From a checkpoint of a small transformer trained on Wikipedia: gated attention, a smear gate.
Each number is 128 + 24 x the weight over its row's rms, rounded and kept within 0 to 255. Layers, rows and columns count from 0. Numbers have three digits each. The size before them is the row's rms in percent of the matrix's.

# up: layer 8 MLP up, 1024x256, rms 0.114, rows 163-209, columns 192-255
# down: layer 8 MLP down (transposed), 1024x256, rms 0.103, rows 163-208, columns 192-255
up163 086:094106161123169140131137137108132137137147123164115149080126113145106143081158096120111119126168090157122114111112126130071104125091170137095147142086151154139102150139153126172111150175090121
down163 092:123092088147139124063130098086126136138137110105136113190163119140096118132124114130160155116160137134111144122141101192110131119145153141156107113111141169138120147107110121087116128142101132
up164 093:143121137141170164148157131129147121124126157141119145141108160105134149123125106155113113134102120133109124101095074110139148143158122141164141105117130149110102084094093137081094133120090093
down164 094:115130161153137150150163112133146115109145169106109140171105099160137155088129118149127098135150131134133104126144117145111102128113137128128113152110145088137067137147153118115141115142140104
up165 124:091098121124116140147114156114126147087140142152144135113127128109125126127157133132138127132127093137184164111098130106104127093098135148097116106122091100133176156121116107149129119154092137
down165 119:146119138107103135156171157145125092100156106146141136139156121085117105126121120113156132118137115107120124122128169129131133105157153133143114099112171142116157122108151113141148134137100108
up166 090:159167109163119142101159136116111165126121127086096130119139122134091134121155104117169148120163117098156149116141079150153103173137160139129150129144166136118122104148106108137128130093154084
down166 096:143106145111131126121149141099124107168128136148124145107102122090100148148136119103115117154135121096140103152118129190146125140111137128151119128139103099110091108096073113114135181076171124
up167 089:154119108113130140119143110153123134140144122158123112113140126125128138158115093127134141144097134152129124100124129145140156141119115140144105095117152142137102109126115099176123126155120157
down167 078:140124124129104145125125144114129109114094110125136132138124107133094123115136165111138155081146124142116125123129110166121093163138144144130134147109097077137155148081113160107147121104155137
up168 082:148133108141107096137103159130154137129121147134133091126137160115099107133123150106119119169147099105115143200112116170114166124129162143106187112111084150118142135109163146117108149170163097
down168 082:102113136122146150102134132199124090122162116144127145129137118141111142104137122136116122126102144184137139087128158121128083134143065115158098105136123106146129133128113125153143115088123148
up169 090:148133096129143097114125125081109159077160144116156156108139125150171125097103133121165148155110130152093123104105141116146107168133105131088131084109118124133141136124130096175142127107170110
down169 095:130106140111103164160127127126173140115136082157162157087105129136098146120136137150049120137151136107164120109101068102108121091136143129146143097141136116150152135132141158131145156145148123
up170 083:161109141126128163074135089079089106119102185124130113155095124143123132125115130147127109140122110116160128167097102081136147141130165117131159166118137140136099144147119157117150142139140099
down170 081:162173092123140134156119131142107135142148086126107151101176131140099153094145146113107113118146169151108166118104172151121148140101132127098117110138120182152160119120135152112091115131140119
up171 081:130148155118121117159122102120096079115079136149136141191140107109133158125130139136143099153120162137122132177111087086128095114125110128095137120099127129131111142102145137129165113139134130
down171 088:137145071108093158139148116157083098106162121114143163100107147146103101110132165141171145126135100105122127143149109133127150118118158162156112109134111179137119151102119144125158087061107144
up172 093:088098104150135107132101153144094082119106144139140118151132165126120121108119140151165131097146119142121150084088112115128106097108130138144119172124135154153124122168143109133135132171089101
down172 098:163169140134136140164139080116152168156159108112093170110122069111137193149109118113050125152121163090129104151199162142112139175138118125105130098122101140130148121106113163100151125079148157
up173 097:100143149141129094133104107150155147118127140168126113089124140114104127135147173140145142118124102143143124133115122102119129152096137120124127140093113152095118097110123105119138152145132077
down173 100:125101115116118153129120125093101136115098078142103118122173121168137135124136109120146115124135136098176094126121131144139161138161125104135145135125144115114061102127120133121142124087120125
up174 101:082090154150167154090094129137101104076150178121143135146104150133120105108132143137171109101142093127155131118121102120161113168094143169104168180100127159157115124156159122138121155132115087
down174 097:129139127132143133133160154155110142117136085151131115087148170100118129107126151136144092160153160161106175099091103159118154109160110149103138098125130100158175135141116135106100120119154117
up175 106:114122127143163154153136151159136120127133121133142122120118101107121152135157140133100120200151078165138170128115116176094136137115140149121114135116137109140109141187099072153134115155173136
down175 109:123137107173129096162133120077117116104144091127163176132110137116151126129112092136146120146124121131107120180133142145120116137102107143088121136116100137105126125100102109125119149109118115
up176 090:122107144082122119133134130101140120162094141150131118120114141118129164108132136129100110122083126147142117111112136138123110142149121130149102095136134144143144136112155125097147104131118108
down176 090:113116097109173137102140153172112173121137171127119165149185132097182107147119128113128108105124142133122162136146164146112134136117162140135176094131102129113161131138108124123151138140130087
up177 105:149118117128141094079137110144135160141115102131106165105117137120086145138148121129091125103142129094123102147108156107155151152119173105141127147142153129106084175118082122124177143118126123
down177 101:137137110069092085124166116109111157140107107167132138142105129092123174138156103155124094096132142111122138156145114119096134163097157135087147088128125127103126152091124168142156133145133133
up178 099:123144111183127149107120147137111097149111091143117096115156118167116132103153130108133115101156157149172142127095129093112142102140109121126130115084119141131117159141161096171135132100130170
down178 098:135147112128073089130133170178098114119154098127130137160132133133124117090150135089101084096120132139132140090129138101181152106159138121071108166135148104132133171140149117096097134111125115
up179 083:158092121174144192117114136205103131098104167124163126125096116135099127104125157089090135146124141117155128128132100119107149180087118119172152164134132129163161139105099142124114136146108102
down179 086:133158125142102137140117114110174121143110172128084109090175171174145116117112106060103133177144120111119147125120102126090161094112136131126138126121133119100124150128138096137141144198166136
up180 097:137118126145128108082162119113134139155154129135126145091093119156124160129112124117129150186161094126175136112105103114126107154135092135088112152143124136170157131155126101158096168112104151
down180 100:141139136133138132108128103102127127123138153138104094112099133147064134133116145134125084155115124113134134206193118178133121129118134087113116140154100155156179142134084113086126135118103133
up181 086:138092148110159102103121118173102141122158124169085107133126170127127155122164102125093128162119115157111146126129137143139151140111080130156085114134112154102143122122127131162139148112104171
down181 086:141122115121083112121101138110159133106112089134199132119116111073128136128114142115125136110138125113134109128105128138115099141145148140116142136155123105190102117154166107117137123115118086
up182 094:085150132119119136100106111155102125086126117115090112156094158143160148120161141144141127117138102112127141109088096087145165120077125142102205147143140108135078115156163091179159144108102087
down182 096:148111130098127097163140133143156162153133130137120088107172147122137139149133116136107088153157167136120110129128114133113100169166139135137095105121094149144137149106116156108095132173126165
up183 107:121113128106187120127153109150124134136098153131124189115116177132122132153118071144083136119130142127110125096163146103146173151157128127131129113101141138102080130123085108161125158120167162
down183 105:095179101152149161124110099116108109122129085156175118107125129118135105065072131160145121137114116139119159152109096120119097129123114128092125122099075130136125113157108133129113127126152162
up184 097:128155166107124160075144128116123127117128108132110141098133131101097164087117105133126161136177161130172114112124109147105130168112078119124160145138113158125133147166120108101141118097187128
down184 100:117159146168097148136126132146146089155109118148099124144120132105156114080132099106094101098162123147175093108122158099156130148139112121159168127146161151139087164171130133077132094131157127
up185 109:127146119120165180132111118157100117069132133122186195146134168159116125069176136120141157146114133161152111095113106066098079107121156126118151097116133189128122125100138122153131124127133135
down185 106:095122156145135134118166117128129141128121100132108150103114143149120116118173079180148112111148174126149122109135135165076111143138105130079140175137146134153139119169101140153159099081147136
up186 102:127135132163137149117131136162073141121086095148124118101132126182119131093128091110091185119183123144165109121123139129129118180117125127121118139136135195132115164182135110140155133084141170
down186 099:144109072133168116144123125107135079132116129140157108112121082159140120112164125121167165165150133153182120119143132143162132154205140137137137085169145112133089113169141087139153143138147112
up187 106:181142145144113136129130138116121125071109161133112134139092111138160155140136139107130195145153113124147099125092116105116061099073111135158139099118154119167112137116140127096112111125120146
down187 107:131094150118100161101124125082117160149110092129111149155124117130102079176122080144144137125138155105128122163140134112105101129095105147165135108127107113147138100129161164139137115113173104
up188 080:139121143144130139099130098134108103119154190136137082159109120136111146145136116160102107129138101129165153121121088149133169128104153113148106151129170107131141085165080143104137129134124096
down188 082:142148136147133124113160107097156078104109128123158157131142156141130098119148138140141158132117120107152096127131119129125148107098126161123159113146115126121125128135111089101083108156091109
up189 099:143103114128127164143091172117137128126117154093134134113132135123094125139140132091066115134151143097125161147141093114117121117102134109115166174106119148146159140069120171119115139142139139
down189 100:157153154113118124137112068120134089135161142149147110142121091141144128083090125159136130139109094152098151101153133123141125117152120118140079091156095121135076147159126102108123108129117162
up190 108:134160150144162112142092127122116120143145138098132125119119080130143102155146148111129151149148132116155110103096106131143131127099125111113141115097091119136140168170143094088108145109164099
down190 102:117130101151150095124118148111121174132108131171114134145112097131150154127055100137145130125133160136121147137133129131156109131116124111124145153132099153107121129143126142130118079086151163
up191 119:141107135124124125124117132128137135150138112139175132146146094121083123097114101109120148109143087138160151107081095117121143126117145121115132110076092159126134125146083108143158106137120084
down191 112:142126061092145130138143145099147090104129125099139154099117154145125133114093152107144136100140146117090108121127157108141110117160133160117120112112129151145098137104135138102149120148142101
up192 098:107137111184165147096111134110118093143089119152176150138126136158126117088109095129085177125133112093159099124166120102103104171134127139128148135131169143135084124128141120160130173113172140
down192 098:103134125125159159158106129134121150153116093130157154119117102131111108121109117134161144089135158148166137081106149159093159124141135133152109119134123136110131139141093089169159087127120125
up193 104:137131092158164122098119083138115123122144132102161146127109128150131141137131110097125128158121120110133076128126121134132126137147143144117131166101127094134144155115102151111194145135163109
down193 104:113153133122104124161138110159146141138189105120123129142129153118133136143143105186142130136133109107099138139123112154130137129130119157129133165106170135149141121147103045156153142146152122
up194 107:121117098116146171147118114152137129092128084153120114143096115114119103103127134131117119125135155121131136069130138127170159119077130148137173129123112099111109137129174108118162126135124096
down194 103:097138140140113133111145117152137101127106108118171095083130092155143116125129125142117098110104152136132197131126133169102153176146110115136115126114133127164110136144147143133119091149111172
up195 089:106100137140129111120116101109130146142124154097148123124100130174118136158142144136105114185111114126159160152141120158139126124115132090125101166124153122159140142112143144089168136146117110
down195 093:113122129118135096096145127131083099155150115156094147099132144140135117125159104110099123127147145147110118148136089136103139122094095119154186118072149111116155101105119162144140107131152117
up196 103:157103140128131107119107126124132091092109167144112143110116169138118153102123110132120168100144140115111112095065108114154073117132127136149151104144076157152143089115132135083120115118121131
down196 106:155142142177169139140174109131128121101135115149148105084135130146104113179126123157137126132142135102129097155113102104149116157135100085130111131102161121095130138152149149118102131158209093
up197 101:116113161131132155101122129131108116127131110137136126113095121129128169137120084155110147121111117113151159141137125143107144177165113154145103142119146152125099161122094127130156121149082132
down197 102:153176123114109144146135112109070108122147124139062123105132129110102152116081126132118132107136140120182104108137152143131110102119109128141087063148116128106136110118134148142106133131186117
up198 096:127105143127144099137094118194118127111124157108164111135131121113156161097179088080147142119100132172109121102079104108084098149115168132161143115088085133169140127144130122085148153134129133
down198 096:112148135095095153095125172107153145150131123160100157110183143129120141116049125159097125140153116155120141148128127121105126133143112127161098109101181162114109118101077104147114122128150153
up199 094:116101134146119140133112153154102115123121106183139156146139162123091124087121154122147177143141142190126112122123082120128118097131166126126167209129139127131140125147159137133127134176109103
down199 096:132187126120138115139129130139114139168175138122151140110124115102148154111106125125103059127099155103125157130140166137111122133133118134153133109099097106123133124122119175111154130093131154
up200 095:100152139148120116094116127153133166132115182087074123093128178128148152131176154138088093176106120142155150108123148126132125148123107124115122117113095101123093138106169098129163107162088102
down200 100:103079094112112186167082143130175155144123090138195123117115129113091125152101150085126056114176154094150101141138161127117124115147138096157137116141152151118132141109175123161134188101126130
up201 104:127116111144118112173145122184130147169145105128139141111155111129157139079148096124126101111079123106181156121158144158130119144087143171138133130094118134136147140130099085131174082139120114
down201 106:145126139147116141132153142104100117129099145160140128185083150111167137187086208139144123090167120108111107147153145115136105137129159131165122151165154137151137095155113150146116147149099125
up202 100:115098161115161114096113141119134127111073129073142188129108166104145132122137150130089122109131113143127152098135110144113127131136108157165128147088134117125113133119115115153152076155110168
down202 101:126127131147114147131133159089114125129113131112148120127123146108096170127111141084151129099133129148103137122132154134152141113128139147087140151153124103117104117122108131096145127114157151
up203 106:156113115169109155105124123122125139120136138130106149089159156123128130075190128111126105133146109176150131153123097126095143148093106147155150133136134120146102122109114095174136130133141141
down203 102:122104128090146115139148103158100145122173146153130116148140117126103139117139145064145132132102144137187124105149141131126107136121134127153123165102159160083154111129105152095115103113086140
up204 115:118110145156154152111132163117090131158174130104111090111126178121129113134123127133125108153116132162125121132098112101102131122131138121157144106110125137118132166164117110157128195118164115
down204 112:165152100123111127166095164157174136089124172102134138164168127142141111083132120120097085167107117124151111098130114119128153091118100064122154121160136117112071141164117117098054123114192105
up205 080:118136112175132089120112135148108126087109188131158171109106179131134141123187114100117164135166110156152129085138106135163149154088097124133119122129141108129135202132065121123126146162135144
down205 086:159106123113141113139138124128127122149120143114100121135102092126142125124129168098148150162119063118143167134143130148125177114170152110123147144153151113136119082169162142087159167128125131
up206 117:117132141122128139147099169163076139101151129119125147089075140148111123118146135114133116102106152164136127117073124131099109139118108131129133083118080141111134156146079128142125168113116096
down206 116:101152120118102113115147110080090107107140146126116122171143102129114128090084105157102089103106099141138126127145105144145133159142121117144160155142156164126093119094107129124110140124157183
up207 103:115129146114149080098125147099131106115119103134118182131105104166176181100132125108144129140104099116105151136109163111107122171123123132113139136116141123108097139120153102116139114123120082
down207 106:149114163097125128157133108150154143112122168114128117163160095157178133147118140134132087165120125088167114164136170124157170089140150120114142148092148155110101126148114136115103104114088104
up208 103:126147148134138117127098180070091132144146095124104164099105162167117124106151143087117112149151117120123114136127102117144116157103106158081166146092082097147095127151137093125137130131172107
down208 101:099158064137052116119132112126144130141109113131122154141118096130114128136081125138137142121122141119095161126161123110127115080169143151150129111133083129103139091131119118109115097113137128
up209 099:118130101144133128101124137131106119140098151094137130100089146139124153141178143136097125153112130118129126147136139103098125127064136121120137152094159111214118148108098146110115146105139134